config.yaml
activation: "tanh_gelu"
norm_eps: 1e-06
positions: "learned"
qk_norm: false
bias: "all"
tie_embeddings: true
parallel_block: false
init: "uniform"
init_std_qkv: 0.015
init_std_o: 0.015
optimizer: "muon_variant"
lr_head: 0.00455
grad_clip: 0.5
train_tokens: 546600000
dataset: "wikipedia_en"
Each number is 128 + 24 x the weight over its row's rms, rounded and kept within 0 to 255. Layers, rows and columns count from 0. Numbers have three digits each. The size before them is the row's rms in percent of the matrix's.

# layer 3 MLP up, 1792x448, rms 0.165, rows 0-213, columns 0-63
110:099138096129133102110112158158111149160112117127168165115119158095108136122125153137145155112098154123128113143138150106110101148097150109146212141063119096151100070141098119146162135113113122
105:149130107099069109092142098100144118140105095116139122103135152124145162147113169149153183109120088140103117141082098113110139126156103120065141138118137166146153119106161098146127154147118171
109:137099131128122085158127149170109105096117119103129112105112087122144168120125159113151112134142153135133097111138152119140086146100134134158123186111125095112159138141131123116155164085125113
093:132094095151129148121134195115153127143147128137105105154110095169093138113120131152148180111088118106132095119151161111081093119082168135175125144096153111142131142134099111125099146145116157
089:138156099120094137103160069125072120132122145109133164091140113133114095158102143117160107142132122084159137176129140119072130125101169125088119152140127157084115129131149202113086127129141131
099:137137122132132123116141133117095112123127103148108117086140129135117150138142176126082113144124131119119096145129128126093115159098151137094122143077135128131155103111117149128109153101128134
103:135130152123149115110100148110112107144113146167135160152135185135158113138112102109095140163124123122196137131201114115112131125106078132127152138117145124157124101130090126132106079112134143
095:161122179096103120084154111136126135136118131162121105169114112160119152109061121121123123182128172165087131105131125118127137127121133130096128131126167102124109122109099136137116139132075138
101:115098183110119106124170130100132073107166134127195142125117108163144111110131093126125160153171138146110101141125140155126162122119152140162126134147135099091165122141117078109114133129133154
093:160123115112149139096099113121122174123129111096134136136111132125097092139110155159109099145119125168114114132153133140094129116136116135092144114129104100139126113146089126085110069099150151
096:071125119139130079142153149142109143115100123161081134063120120095101135138148123126106194124121115147121132140135133149081071120155112176128175170143175118122099119106090103115116131151134146
099:108146080150175120132108137181148114112146143128127141126119165121116135081123180155130123128141111150129135122094129121126137094123090122132111070089124102127148150113148121125117103151103117
094:107153139126118112125104159105118094128156098131111144136099150139123103114099124156129125123125154173141117133125156156135134118104083131157106133157112121163119117119112096130148100134118121
105:138136125149125136131113104094177113148129146113134140144133138115108158118110120151085095117154118109135060108169127100113137139109106130162137149110113141139129138127119134101118116113142113
110:106140124104102135135109107126049123119120144102134080119128071137130114101134129141150108155131138141140136147166132129146126175134089123111132107110114091153159105133129114140083059147101143
098:185125128096123116129109127117158129136145124160119129118085116104175085145150145129113138159146105146114091158132122142092128119115107161137152142129120132107170130123144123171163168103140083
098:146107111141099141112167109130135159147129129148128146083114135144122120135135145151154131116136113121110137144157149093089153125121129130091119123118151104140139114119142092115122151140167105
095:135133108093091111146133150096119143138135127141108072138109110143120113136151146088100112107152130100129109141158108134112133137138111127130137088098176153116171156138110119140167098101123105
111:120126103054147168174145153126145117216166167136122114111132116090117096157107156108134107134130126098177121128102147153115095111168135162129140095137135098141126122120107149099110185121110179
095:120156113115167117155142120071130110111096100104158119099148107080142116128125142124152133139121085113121123120140113132113130135094109111142103142129157130145133162059127120110152170140110148
099:089115124128136113127118157174108141102100125107141121133141128138152132156124108114108156137141126111161157163125121105077109093099133119086165139122160106090110107127104130134091094133124145
096:121121135121131128084112158125124124143091122126133108140116136145139134124099157097143127118143117135113117138178138132149134135070142129167107145087126139136104179087116155150172093100162118
098:146100146118122100167098140121136114105163126114083105150128165085154120111132129153142111114112132118148110128125141130125096136141138120103159175124114108109120128137127124123146144135089106
095:150151170125175086103117146097148119133073130075132173128178133137050115156116149117080088101131092134163105154120102129122107101117103134159147139150114144189144099129116127099132142094163144
099:154095124098122136131132140096132097137146105151156155168095135129097139171170108124128129096153127153143134126100099157102101144126089120125146137128126160124121142125119139118100142144088124
104:132083136150164109117110132100103109121108122125088115140108137116109112139110136109097118135155104133175093086114099178108119105125103128157161118106138113152128139150153114165140112100142129
088:068115106107155126145122152101116083125096133134116081117131120109123122110115119089145097133139105127149157128153135157131152129134108122165121097139132133095108104128088091140185143118114154
104:111118128089115113156094138151134129119125107117123119130104111133116126150121108098149089121145124098101100139150114128102185080129092168145138137124139115104129157132162121123087132127126148
096:124105170141137155116120149163155146114112164134080109122143148120117132148116097143164127125126098137145105130136145138128108146117108129109163124112160156117130131170111115158107136083119195
095:146114147135098123131114141174078155127106126118116130117131132070137154113119130104130177181133121148114114112158137172107104146138111147135143146128121144127157154153122080182149142169156182
099:149126147116148100127120139142114101134118132091114152178122130114099101088140128116128124135109120128110122136087092126120130127084156095131114123163128134148089133134185157150135154114101115
090:103140168164108093149103130152156149100163130110144121126152119107125121154103138078117093128113155143110145101143148158153121145164105124141130113104152120134109153136092100127173135120067098
097:134154109103164099128134110109141108145114101118109144136125136120119158118131156111106110150109130144116141105146181125110124140093115135154104156150122091081140139116153132178150160131155128
094:140106148113080088171132097144089130148142117142139143122133126128153175121129175133124144118127104154151131152126135132129151121123096092162132108108152139151116129128120093123113104109161131
097:137122128125107112094132106156099175131130106095158121146108127133126100150129136067193142060135101124115141133108103112152157135143191134142150152082064123106125130146142123135096118145131155
103:147090146130158086141153163106114136168105098120102135118142132111131138106133118083144197143124135114141152136146114163151138133094136111145134134117138095114103115160109121110154078104097126
103:092118134122097123146133155104078116169134160139132131096142135152124122112098115117175137107134123168099137146100137116117074151085115159118094144101155156123167097167116136148155134167165159
107:129113149139083128160113125163189149133125156129128140125128125146102126159149128133104142133105124173110136174149076147124115109167120135178099100166119116121155129111156145137135180122134158
113:105129134120130101155147136118149142104166130088166132121189164074119151144148157173170124119128120104101074108131125138127136093114118115162118126115131138123139149134145127129125074170144147
101:183096116136160131133101174128143122111149112124149091075115114099179142105150154144120150091120135115125127136172126119080103112118126146163070154141146086123109127076106147186131113129121124
095:137180092126154141148110135138119122166119133146122158124132136082094139114134143136165127133123177135151118116159137145113128148120104142133146121119135090122142125120111131105111209126125125
094:140108102107156139123094116152118119113164111156109121125161114113145131097124143129161122106143107123132117152100122167142084140096102157153129107101121080105101145178119123134133158103128151
108:178125109120114100101095166140126148137115146145128125109099127162120132123130116089111125111112157131175147160116142120142135152104109183084155129137132141137128112143079133129136170133113120
101:121168128115082143126151115133096118118113107152119123104123119118128111115101147149111135096107119138098127100119135147145108144162137101163157159151128150159162141134143134153154140070103136
099:116107155069110112175124137143111113131092094169081123135126137116153126115132142124134151150137123134169146137088122111122140153137095130148123158107137113150127124144121085125137119154093120
096:148176108119128118139146106117125143129134108164140115191136115123144104129151141104152174120144159121118131190144123070122092127115123170124132108129129100188116088133155150121110090119111085
103:121103148153120128101110125118150115137112154093087102164100130119125102161114124128175133135079138090120131101144092112109077135102142125112110110127150111105133160119154137109106169113155115
101:121110144118140089132118131121139117136130176177075106123127103116150118098107111105132135145141135106093141140135070123139182141114176128119098143128126117098138124074181121130121121102105105
102:173088151130142114121118118134139137125130144119080147129140129077119129078129131067114113130106135124106098118143169185135109134140155145148134091118139154139139142152087113091125137125165154
095:130110151132174124135150071159082114082106091147137151133145131140107114174123137104122128144131097150130134136142124163130116164107142173141129124087105139128158137128118145136107112157130141
101:118122098103137133117160124128087119104116115104086137128154124114156144122177136112076087112112107163086121139105146110117120131167088137151149105135116080117128156164134146141111113149105089
091:163143174133151163108096152167130154129130169160126105164104093129141146152167162084163162136134072114143131117104127132146129127099134165123120094122177092150120154126141126087104159149108120
144:125104118100150127112121132123124139158133102140144138153117129116120143118112188166093065124103147148156116143124113142125130153125081143146093091092139120146129143114175133146100110129133154
092:137118111115107139127142137147107094145107134165127113096092117077151145109128136114121097092147106130163118130148120099149156147065115122135124155165111156106120121134158131156128155121136160
108:088082131103147164171152136155141082148134118125151117153143150133132154098146101144150114102130166141191113112170138141097124124107170094146149143137145115162168090145122101123163154145092140
103:136124112105119135114124129110154146104150157152083125118104134171102102081151112123142139155141139129167108131125138075133151149146119156128150126157161130104131127136136118107110150183104149
083:131122164131127141159107156152093168115126134143082128104163146118102143141092116129141121111117105132104147151145125109159141123133153108131129096145128109138102088109126110160153107155119174
123:099121140136130149115147107114123155135103105126111152114164110146091109144137130133130142087151122104181142143166118121101089174152101124137129090162141145162164122169132143120117136137102114
100:151158106128122126105180102109124099120145104172129132102163107104118124135139142107135077137109114172147127133102062118136130125168098128127113122105160116111121177086145161137152104091133095
104:147116152128123154155128144148105139162102107088145139125099127149177160163133117156122137120137111128091124123102126154125120087150120158176133129120160141114120136143125104152116091131114158
094:134129135122137132139130063130113147129142108121135117105110144144122105148134129122134147162125137081053117137089082102121127112147142158121104122120135128145106163084133146137143114102128137
088:104101100134139116145136099108098126115117118082144168154141097106120083143120105115132122149137133094132158116118163119079119147151182169122132166123123120120134175101113148111118105150145116
106:111160156120127119107150167118104114067130119115140113115148133127103187126145188140116133137145118117158135161130128140092159142101127144154138089095086090139184129133117156143132141100130139
105:104135107115120115128129114111110137114160113118103149107169105112110127185105111112120161131135104140122106147105128089126162136125146152077120090111115134178129159126117153123133123105105116
110:078136096130109165112134111109158079113134136120084189114202114101131110100113111119162110158126121152109149123090119130139124163099139122117105139104165144132127109093112128119116107130135110
094:120102080162115157111110163119112099167086131114106138154132121128156153119122166097136099109089162128109149115201132113162147154167150177144077141100099103131114094128176121140137112153129112
100:138159112148176111119130151149083142100117117154151167120142163114105172098135117067103145139109094164149122152141117128094130135086130129108144118138116126113098093123138108123141113100123125
093:166133141181112099132135137160141079131096147156113098142165135127100150140185151138164101125097117114152146122126080125124178135108124108149104176111085163128044089103171157117165115124115091
093:119127080129095132118112117137122153128096096105141135126142101135135135120158099113146162155125109142150155098159109154152110079144142131131116138140113112092093136137114113102170125117122141
095:116093138134120141098167113093140133115130124112167131120138132115171115165126098130146177171125110125123119164155157109132119139119119125123148097152127092124118126140120147148139127172108148
099:122144120126138167159149127150116123128144116168155124164053146148123094148070142121150149129146160150116132121157139140146145148125102122110115145162033187138152114145093147147137139127135179
096:091174145141130145113107170119142129118138163158189112139108168140129138099133133158130102193145101136143124126144125133175114122153126158109099126117147213137111137106140158129153122127137141
105:065138116108069148108118132132139155101117135085103137128167114142122151126107139146117148136123114094098134094155153117135159137106166130108119108135152108107095133117121155141130069128076082
092:083080101164117147135123127124080099139097120159150114121117139142154113113101115132125178144114114124124094110127162139112114123126111152146165127077133174169152165177160113120139139157088121
101:154094153086101085174143144106103128158149129166114129171130142134136118119152159107135134168109126115166109107175116098108147131135132138087080118126128141106160121118125156107107155124126116
098:145093122088119139105138130141139140136173136115151114067096078164210124133169163121085099126091086110096146115165174137122127126153140116154119147102140139108129142157118123119165136145119129
102:116103125140156124124123074117139150138133140105139122096145120124145130140135112077173111106128162126143120137140151140124152093114098137128094100105118091165123095123159097145121111139148177
094:159140118172126101153096137123120095098112126087115141151194145157143162114112123135132148143130152094135126101129150161067079144160169127129169108130122102116147123123146136110121158135131127
099:162152093134120115157151129142136087122126129129113115127152116107128121159127133111120133122140080143117145149115103168133139150104125125156151121143118101105136138168120105166140081118131157
091:173123117094148149115100148153141095122133124105141106142144100118110133179122126116135153171131117159157101141121113127131078133119094097165149137131134103122150145135129128132134113092120156
101:099142131157136151155105142131094126089103122109129115139113141123167116144114159119073113106155088111142125135123137108151089084150134104146124135101139094139124130154126154138141146077103139
104:124144113129141132098134129095126169147109131146107131134101118129089127168109122156167097129139125089116131124084110161163144125094089153091127144132091149119099157083118138111112102151116145
106:133165154120117156128132120130136143135108139126134111090097159121110108117107125142130129144082174131123118103157148127098110168113117128115135123158137097101131128104132115124088109096097093
097:161106172099164097162121154070077131137115118122133155092110132126099097128140114132138158139100119104079141147121151122107104120151115123087118108094140103150114112132105143119079152139119134
097:155065115142113074102141149107140151116080076127105112146182114110104169142142116117137148136123113110149086101156147102092151118084109139120141092163184100135130111107139117133093154105112136
102:097136117160133143134117128107111194093130160127137123127096108119142121162107142154121144100155118149142151113126137134120116140120163174083142145151110089134137169099103173152171137115139129
098:144128137125083136147155148125126134081137166094064132062136074096129118105125139140090123109135175145100135143124111161166116136094114100174159129135128099134139135137141139161161142103141147
090:122155131159140139096156150142111124136108106110184094146132122095109129172138116155121146115115130098151122140165142138146119147116126122131106120128110172089173137143129116095109101114110121
105:147118140180130190106142125119136122130130138084138156140131166123084102091105122139136101135146120125139142149190112140122141160102077140143146126100117156178092127084164136128096124127101156
107:119115094147108149103119170129118127144095173140116105090133154124104119099112105109127147185105104111098089127101110150171173102165091141177132127124167134105145100137133121143149123136116112
107:139135144123127110157109133166112141085140116167149157136096087121126110114130109144142159126118124122131127129104089172132140113122136103140107138126128205165118147065137084136147138124153149
103:111141124150138139094154147117133149128109160144089122123135167131141120165127148121148119134101090144105157089177104139126138108102095149093106143172093108123144138141135105142153140111148152
111:135125136127097069154108147168132085101050149124124126113120156178109124083132154100145133149111136117125133116117101135106147139067133108108143156075139112178148132170147139113120136098151122
100:127117141152119056112113136158125133109120132136098099098157114144125130103105086128144134148131127103151102128161137109123107127140119172113148136158138115151098136175150094077129125172138124
095:081122136157186122149163118128117160114134100148155088120142135129100134150089109094149089130099129105176107128119145139092127127095089120115113104119128133111124157079086161134091104138124099
106:114104164138118100113181116142142095124112133121129136113069179160119173135142120107092132151162151133146115086134143132120133123116124146139123180091094134128137116184147105136137175123126124
098:107090139160152126100136131147136152121090159132152088120116189101132121124109131099140139136087158139119086144149122104088130135072164139103156151123137127062112098119112108110116131128087137
110:134136151140119157127144125122120134121103145087129145102104111099148164142151128097110125137179118087144128134106072120114125114074113133102136143169138145091160119122080158131148135095120157
116:135140096129131124134129151130127136138116145097086101070168134127132125133123153134106139144085105103158129091095115143103113146138078162157136129120142151109177133194124129163149180119103103
100:101138139108125124171161145113120123114103166109115096139168117133098172135149089095143077109134133147147111120097090101109131111175125117090105115101137124079140080171139128171128162134099139
096:175161122169110148121135105151127143150128148069135122112149120138078118127119124139115149131160128107136094134128108171129126115115135160139062110138131159123099149125139126119107156105161106
094:120123159087120125104130104082106162132145139130156119114128106149143160117127081091115096168172149108138107196137120099140148165136119106117122155155126148120085107124114146109177116113116096
081:144117142120127112146098172119122145139158160118104129087164139136119164156128132140133127133154127106140117139100148160158090146148123125174120154188121129142116112074099128153141122127140114
093:135121165135104160120141155121107133161129158121135111141135106128148131127170131119145097126115097136104134117137077126112103111113091082105124100123141164135120111135161088095108125099146106
084:144099093151128097081123113094131118091096103112113150128103112103124108122169107103091118143164110152153130160128128165106115117129135151149198119103143157123112122124163118168149143167133117
090:124103121148136122108121145168143078128130108113097121156135128110137133161098103131145157133124114177098123143137163121162140151116113163094123125119128141126127167112117108094146110129139087
097:157124128127124095139146103129140119156081129160126154115119133114176170148129122149132165122151143149123119117151187103126124135123139108131118096114131106134151158153127123108124139154082138
096:113100114118087141112154130120138168121120158145114121125124119157103183108101120121140144123139130093124149162120128124169175116152163163146109128119107135139122110118072096186154142142128160
099:129105133165140113112120112161111109144135175126144140149108140133128153152099126138106137146121147108103081108131126121104101146168104149154135102146146137135111124128121087106126110136125148
091:100091123114149115114148160109123123132101144117153124111125091127111104171093124148090113143125147131110141117104173168150105153113169168129107147136116135124140174131140105129148148133115166
102:123106144097117106160145126126144095131131156163113121103092110122141105155118165148125094144191139137095100112139133134117141113177121125154138120114105139114108127109114123092132152136120108
097:135177148140113122105154115142155105107146140120158131139132123139110127106154180183111121155144145126147149102152160114128116143132105128178164120128121121125113158156131137085087120108123140
095:125166155169146139153114142119127162108164165117135119090087148149123081149131151095115145129061160150118142123135168130163142143095112118130088152137119176086109144089095135122113111112103137
115:106150156098077120129145120147134124155138131123119141142134138151173099122148077166106138105103082179157108166115123095081098166166136086148140096096091126131133135113110099151155125108102155
103:102088189107093142139168128146103145111095125094127094167127160135098143130108156110148148175114128124124107122165143161139125137138138131157086084109144115122095162117141124139130149073133142
096:143140159157116068149129120125120157083132145113129133070118149121151095121120102102106109150126138171129082102100134086130115125096134107142141134091116135163130142121134142131127107129149114
096:136103128101167139150146152169104149108090164095071158169116122156121156156152098144156108120132145141094125142130150138123118109121105114138166130148104154111141122101135129093132119124109100
101:140141104138126166138135107187120157110108132140114127125140148084096153131130105131115126137097103175133107163078163132132131123182128143098106131094152112142149138136090119175119129087158119
101:079132146123109144120143172138112126123117111151110097165100097136111187153081107121089120116131198116135158161104120133131163110138083151060132133155144133140098137162134170201143133140097171
098:092171138135142125145139114138124127078130140118144125132139144127149124112173141151154142148091145166108133138097143134137141122170127099120156096128140144164153136114074162165126134143144116
106:143144124129127116144130132145130115119143108111155128132108127088124136154164113160143163133145160139099130138162109111109085127137147137149087135115102136105168133123146120110062106161117148
099:136079109100127086119147087064150151127132129125133144125145076116163114144121108120130139102134128129142111118168187105121136127141150126106176129127146117139149116126073164132109141119129105
106:122109122126151163114107086145148118126132167117119098166163138126124087066147185118155141136133095139130110148111146157150129106164147122117126117156141143106136087123114106147161100126113168
093:072149177139126155107144121157129144117131153150137097139126160163142117158094073123104095132093112104129140141185161124158141148097134109137093127075121076177116104134107165132091114119085142
102:136105135144197141112123132098138126147180108205107114138107138067101136165114106155099116165110132149065118125092127136120137128127176163107191124171149148151177152114131117121122121132116121
095:114101136149102098114146174127111144129122086132166173118098135094169135101095129117119129135105127116071131127119192165107124157136131126151127149141144105130133136087139139106121141118100125
092:164148132148155140128128118103137098157139089146109125127097071137083093156150156099115106076186153125106111107109155160125121115126135114144131178115109138107155143100117101109112105129116123
083:099117121147149089117162075129098112125122113139127167124137148127112073129173151109132144165159136057109129162146140131112161158128146148114142113156105174181133138108138132083152101113139084
082:147114094139123119106097141149172141132113111127091119095075175170126109124056133122123100142139121109133152168161114178120121168095127157113118103096116096125140170165149177151132127155118115
112:139132179148117128114136129136115133126132134128146134122127124114103110127114174116181120116162074127134152153111103086120080157132128112150100180174126096139120124161097113148130194102106131
098:157101122145124149129088116136111135106160099121145164133131120056123129138131123152120157121119108130104134164138132137156123149112166116135126124145123129154107143140146131086084098103090166
101:083148113122140105136145114083114142140147152094144126109122146116150144111084165121137068158104096129121124093144097146118115096124148105173128131126130058134141137123155129105121129160100125
098:118129178145139105140136146151170118110090097118100108159135141117105111159117166180125178180136186150130112178143122117153104113117124144176116086194105154127122153119154111128117116116134118
099:141099151137153161154099134083101161157137150151127130105170141132110139149126134109125138119144136120131114130118132134127147153126086099151120094116123136161093136113143113131198170103154104
109:131183105102126142153149167074149142134115105122137090102129131129112149099100087155120115095140089151165131145092130169098124125081152145109152131096145085142132160089113080118125166134128114
100:130075114106156099139145092097161112109135128131142103136134107136151098140110185114113110103100100143110102079147128120113126110123111123130136137100150136175150124125119105083101066083123151
096:154158105122139161131096125103100175099142137100162134130094131115115116131108187128109115129112105143137121120114139074128134106113145121128151134167143116117111151111163155105100097140090149
104:160127119105149106126126079125161143114119129117154134136128109154076142150120111126104135141112154109107133091137114115119144138173150162110126145153099122111108096136183150108122135158114150
096:121161122160146130106147158155191168101084105095155144108158128128099126125106129114119105143120147116104151135149124140112120116131138137154132110162094171129149112129097125114055140136097139
101:108109137130135162145111142149103122121120109177174163095110131142106073122137123121140149119141119137132113128088159068121130149109103141123168086074146124130127145098145122086090160153146110
083:153126101150158127165125088166128144121139119149130157155109137140090079131166136126141141077106085106111128077184147127057115132150132124156133131147121185110126138108128166130169134171068166
101:115110144087162135122088115115118144128082152167119119114120092178099156121096070075112132134149124117152115134147135089114121146168090174138105150100125104120106127165115099139151158120133141
109:092159131156111090126120147130125132163145164133140166123090143134115115140137165126096150166076133121139117137135102108138108109110137182141126156150115100140133167114113117135079102151093108
100:132124099112159126120151120121110166144128093157112090124117112107149104116105130143102169133116100111158118096122139120140143147097153138137118091161137158115119132154144201121094120167126127
098:127125109133139096108149109117147129126103129153151103114124117126137117107129139074110136144115142117138094107148142097098139166140127131134088107116170145109124157085136078079155144176137114
100:172158127119149148131156126087147125130210108095162144130101098150112114138125118131158100141110112097108147126093135129137159106147096096123166173142167123144130136102124144136154119138127059
094:113160098153134117142151121133156144117088090097136115154132139151111160144133118142106137095096155103148120106130125125139134074152107146117158134136109170120157126119129157111108135139115113
096:139104125135133142148123170117102149138085119157146114160090158146125135103115092135140134109141158136117142137132134144108135162134154143154135134152129075138124151190133113132127148079078144
099:155145125185176103136134177114115115135160153138148156141105143148106097117147171126171164151105140094118144137179109080123139113147141109148136151131117172168124141159098144135143092069110138
095:146146100116114134119120125160141130138137103125097149122138081129115128101081182141153158144149124135087083144126125107131191135167101141147118125142109144118126156081117140105136097127116163
101:097112170112121137110160119101132123094137126114102110115094078142111153146130102088077089120086151133111151096140124104139129169181105123151117114133161129140149167159112122136102146138113097
097:113122136117149170060128124099161127103169156168107136120167166148138128111170095100090092120150087128054115098174125131125130116116150115144123112180125087105120142145157165168126139127124150
107:105113142119112107147165166123076126149103107077126123144148108120102138096111194108136166127098141170155142100122132111107137170150116134095145119091122137136098119144163186168150129082124136
107:127115101123096165113144133140109134133160132142132134146173142108127090159087091104114122140139083104101147113124127093131123111102111122144062122087121091168134095083149149111099137105116122
105:130139113127092108131151168133131118125140155153154134177107107132162146093165129158162108134139150093160147115095113122126123156121095095125121149134146101119174162104113137127119117130097169
100:102150090161110141131136120146087123132137134137113094107128113142114162121140097164096143160146146163133075138117128111116122131122150109097083122166158158131153151145120100113133125107110124
112:112117106140099109121096132133126148130147136192107105137102122160106135156111102075103146129113120153076139114077112129135098137120143184117123116135127158104085105130122121142161124080104129
115:124144111155119133112125131131187144090110140128142148127061119136163139125123076178148146158158159094077133134129095149148120097122107115146171152111098124118132127102098126151112099097135169
101:140146132172085148137106118148170152091096132152092121164105129170178112129105164132115151153127111134113072099127124153126116105118095154136141114172143114132130145109124143135131129142113135
098:125151099182132104123108149119099104095135117108154142122144106204144109178139167139149128130124108131119128133141110125114130107165134137137117199082084118130126123145095182166103115103077117
098:069117117135148189115165162145078063145080119082149102143111136150090121129100127110142137120127149124110130115135152168117137106165184150087161096148136117122146130139144124160085079150131151
097:111141112130107139133157169118110110116123138114142122125123121175155134141109098140147170113149168120114106131169119162101167098087132152152125115106150140134133133099145109132106112144118113
104:152124118130108108140114145197186102083119105075154145120106138132128119088179138110126151172165159123140130137130156144142107101117114156126145183171159177173152108155105122154124097154111144
092:132150099135069146127145154172115105130159103134116117118116129114169174099144115112110135138136139072106151094103120129155076148144136148115115204168145140122142130114119101125142098136141124
094:135208115142116107130129093101123110117096105137112142148120060138140138136112119120123121162104147152096091110166107115152151082142140129121124090119127142134153097108156135121136145150136124
090:115084110110128150123136134105115125179106137158098134112136150138109123119080115098100148159127121148095127176154132105070119117133119172152148158104135108128147139141139122118109125096172139
105:105168089146146128115159113107109124079148114155115118115117114115120117133109126134150122139119120154134139153122158141116099110130122133155165120123113071108183121098121099131099111143105091
102:111116106130065146116126093136118150134123127122194146169137131126131125101063123122122122140169096108120114153085133113167127139136135172109108108122135124106128133132161137164152133113124121
099:127141149165112127133117117129115137141141175139089116122134134127178116130118122100162159125154105148112110102156151125114125140053131095122144146149123156125183163148082149142165165103127130
091:125142141112123148132143121165133158123125129130140149150105131154142140171171121098133166100112181097121125138125111117153121100140121114162111139116129156131112094135074087166132144117147168
101:108145155119180144125157142125151157163124126158122083167128084126099140153107139129100162100121178108127144169154113101120137137161096140157146157149140113152119120106130176122135122121119133
098:130168103144100159108187131128087127136146146118110121153122088126156136168140132120064136120116141162114103114123094121085100099098169132121162109139125154154153130093135129152121122132078109
095:111130139050157099144099097131091121123126180134144134132141115104128152153126071149134152112153142146123119141129114144116122094117116071130148145064161107110106139127164080140175129148114120
103:117114125143137112129148132116153143128120129151114089177125145116126121115104111151124145125145097109172129148134115103116120155121150159120127120125100168155130124089118089091165132084085115
103:108123149089168147124131109100136154122099128162101138148067136161158109115106108125131149155125073118103142126135163113148113107173163110134130145130167070129152119150112128110084182130132119
103:129148162094129158112128168061122130136080088143144078104082095103128143092102122089097102119138143125149117094199151142141127116148103138154120142153152099128088099121143095109126161108096126
094:157117150110141120132128123106107115130134106130129128141149153148092173100117121142127166147114154121173138151115087156103118131158138141089167176138141126121134149138124138116143140122134133
111:119124148156119130098102154121081057102164133160133113124180095137161131124136156132107109172116088107121100135123094153116115138100090168128123113120153151116138126132122092114090095142164095
106:171137155073107148131123102102130114142153139140162101120117215125090112118141141114142156119106161144128131125152142156130154130149108137116149138112153095167138152123090161170116134118081123
103:108123191108080148111149103124146100170112113136123106127154102139147131158140075112128097140112114147114166117125149149107140155179117151124128137099119077115121164156131138117091131091106147
101:114145115122142125091113107118125145153132120161145135133119128111139164145139103136148148155145134120107141145169151113176115110111130123140125119154168129143146164126135105157127119103150121
098:119139129107141111107066101109164151169151128077176137156144117134172108125106117150125136123148137102107161110089119140130108130132137161112138150177100111120171164126143163122137114127103146
111:143118136087137148142124113161152079114080106159086149125122105086099101114151122123120110137158108105154062159142130118141103100097110132171101133129131151144174110143157108134147142118150098
092:110122126113143126143144123135188090160143108145184125139135129132116114126112120113124158116097129091128123179101154143124107136152149119148143119124103143148139140116097158108142129129127116
088:136115112172129130125109111116112103163116146122132134119090122157145097114113136110093117121136134079102155133122127143117148122174151137158107151168107171149104171127135136105118131118118105
097:137145136164073125123130129110146150143099116121181106143161087119081133145135130163123161122126184128105125157112100108088146126149135116136137107103189100089161165110169131085122170153109170
110:106129124140079136109108139142108123158168119154116139125140118194097122129113125122164121117088162138121129177123139198127127144157143111123115073125117107117086132125113093121138197151104158
095:075104124147134121153140105137102147121137142194107097120145133081132141135109135154107103134157129123170120145177136140147100136133142131132136151160155099175130132169156112092111120158128099
103:064170137122153102151080130114101136119140138133088126157106159107076108124146127115103154135142123121136078118120114105125169118117180099128129146136167120127129168112159092130167138100151156
103:123145134127137134158124117155169137147130079094140164141106108120159065131147122125121086057098163096095128101102131111107081103123117127081119140100130138164155141151184175111124142142107151
104:141141118155155138079090144112146145166132154096136106116124135135108148160163127130144128117112107126112116095134126119101142117119083100136126155158124128116112074066103074140158148115127147
094:151166124089162162129112110106095179165132166127157135159147085122120150154089178144117159086140122104099142095120150141075102128139180116105147141121135164091111153134116086139156121105104131
101:164120087134141073117151150101132102117140123148162121198132145101143103177128111097140138099154187101107102128122116121101132170101138161141097161110133113166110135160122111104113137138093173
096:116136105130113148108132149132131155163135136124088119145097117057098136119124124119144156109139103119168113159111104147132148156124139136110152125121143128122098123112121124167136099105143113
103:146160123108139096176131107168105124130143142124120150099126119147143118138112130190146116107108152116049130109157120135075092114094138153101127151155117175128158123110127112128122139123115121
091:129125130145135125136151076117151138148098121071156114133099127111152109128127158105131100150148120157140090159095130161148135136126178141144162169161140123112113143112133128102090123113078116
095:145138121132125136150181125140162062196155170110143115155134134119157097117076116095114129139122150115171144092091152166102089161123127101135083173091117114121121124137162100143146138127123156
119:132168137133125125145131109163071098112085102152140127132112130108147104119125097169134172124157142087091132149110105166129089107193117120134138126132154132118117119121127127148134133110102144
111:099130112133104086126143101114132138101134159098134112135116132148099173152121115144129121129157112110164119063155157103111157189147123156121154114141148130094145098090077105118099151118149109
103:117158129157125108093136157136154146137102096121120118139162107108120149143122148156112133167147123083130130110130131083122052112108119097100142124174110141155118106138118101112134140158093108
094:106118115079145121140152096142119147117085125108141133127113140120138124152102095113129135149143103122164142146124092130124087109110087113104159108124120142154127140132166156140137123137125106
105:090100135063133134132124138130097118085129144120079108151122048106131112099083132126124157107091121147119108104133141137120105157142096129115157124112136104122101128095148116140131087152145136
104:132153107121102144109129143087080102098119122111178120127097066122113105154117133105128163157133119141188125153131162137106117108116103134119137105137170098125133154141107101153133139139115165
103:147123107150152126138098097137084139174111106097127150120122119078109114150129129132158074106107115113138123177096123099124135125123080115123129102101110098186104105128112096175173131142125152
104:110151122122139129088168137108152114136120126117165149169144104119118169172125172151125116122105092137080109150113134110114149112144153122167110098156130158109132177127182147115125116142128134
097:174119133129148094146165155106184104131126126145114106105124127117103119130134147132126131144154085136111108106146116162135122066158101142128096133146121111127117145139109067141132123134146150
102:124127109128108132135110137151163125119095117136148144091154137115118117100123167133093119141173139115125147133093098124116146140148067138118099172140142126119145137161107121133085108167075111
104:086117117076119138107113141126074149139106126105114126146147124120100170139159084122137173118139134111103125093101138115108147152164122105136170138100143158137100136111098152134154110045134144
105:134148114129126178131116128156127139125163145085144145095121183120143098124150159120156101136126122130113154118138142102091156157146158095124168110155151123088126132156137102118127176078136120
109:145141125130137124119142173149117118136160095120182122152118110142102113174118123132136172095160105129079104128097110143144142105139107154088116124093074114119140137118147159126121113160129144
093:119080129140106156122153124155093108125128120096132168101146118164131114119162105164155125109144173113151076119131147142102100110139112110129161137137132108101118129115067118149110105143119129
091:135061139160126173114168152145136097146104164110154068136094106130178131128097089127128100129124131133149131130092136146162117134133142159148117146113175097134108151092128153166118146130115116
100:106121101136097143149085113134071144153105113121150066137118101085167143140113144115125170133087141158152112113115099121115123125099119109088094135110159127116125169116131150121148105117107081
105:165127116107117117137158120136134159129112120124126115126118114131140108095135146164096139176092146140098111142091160086176175167136134155116069168144107142108178150138109135131143140131185149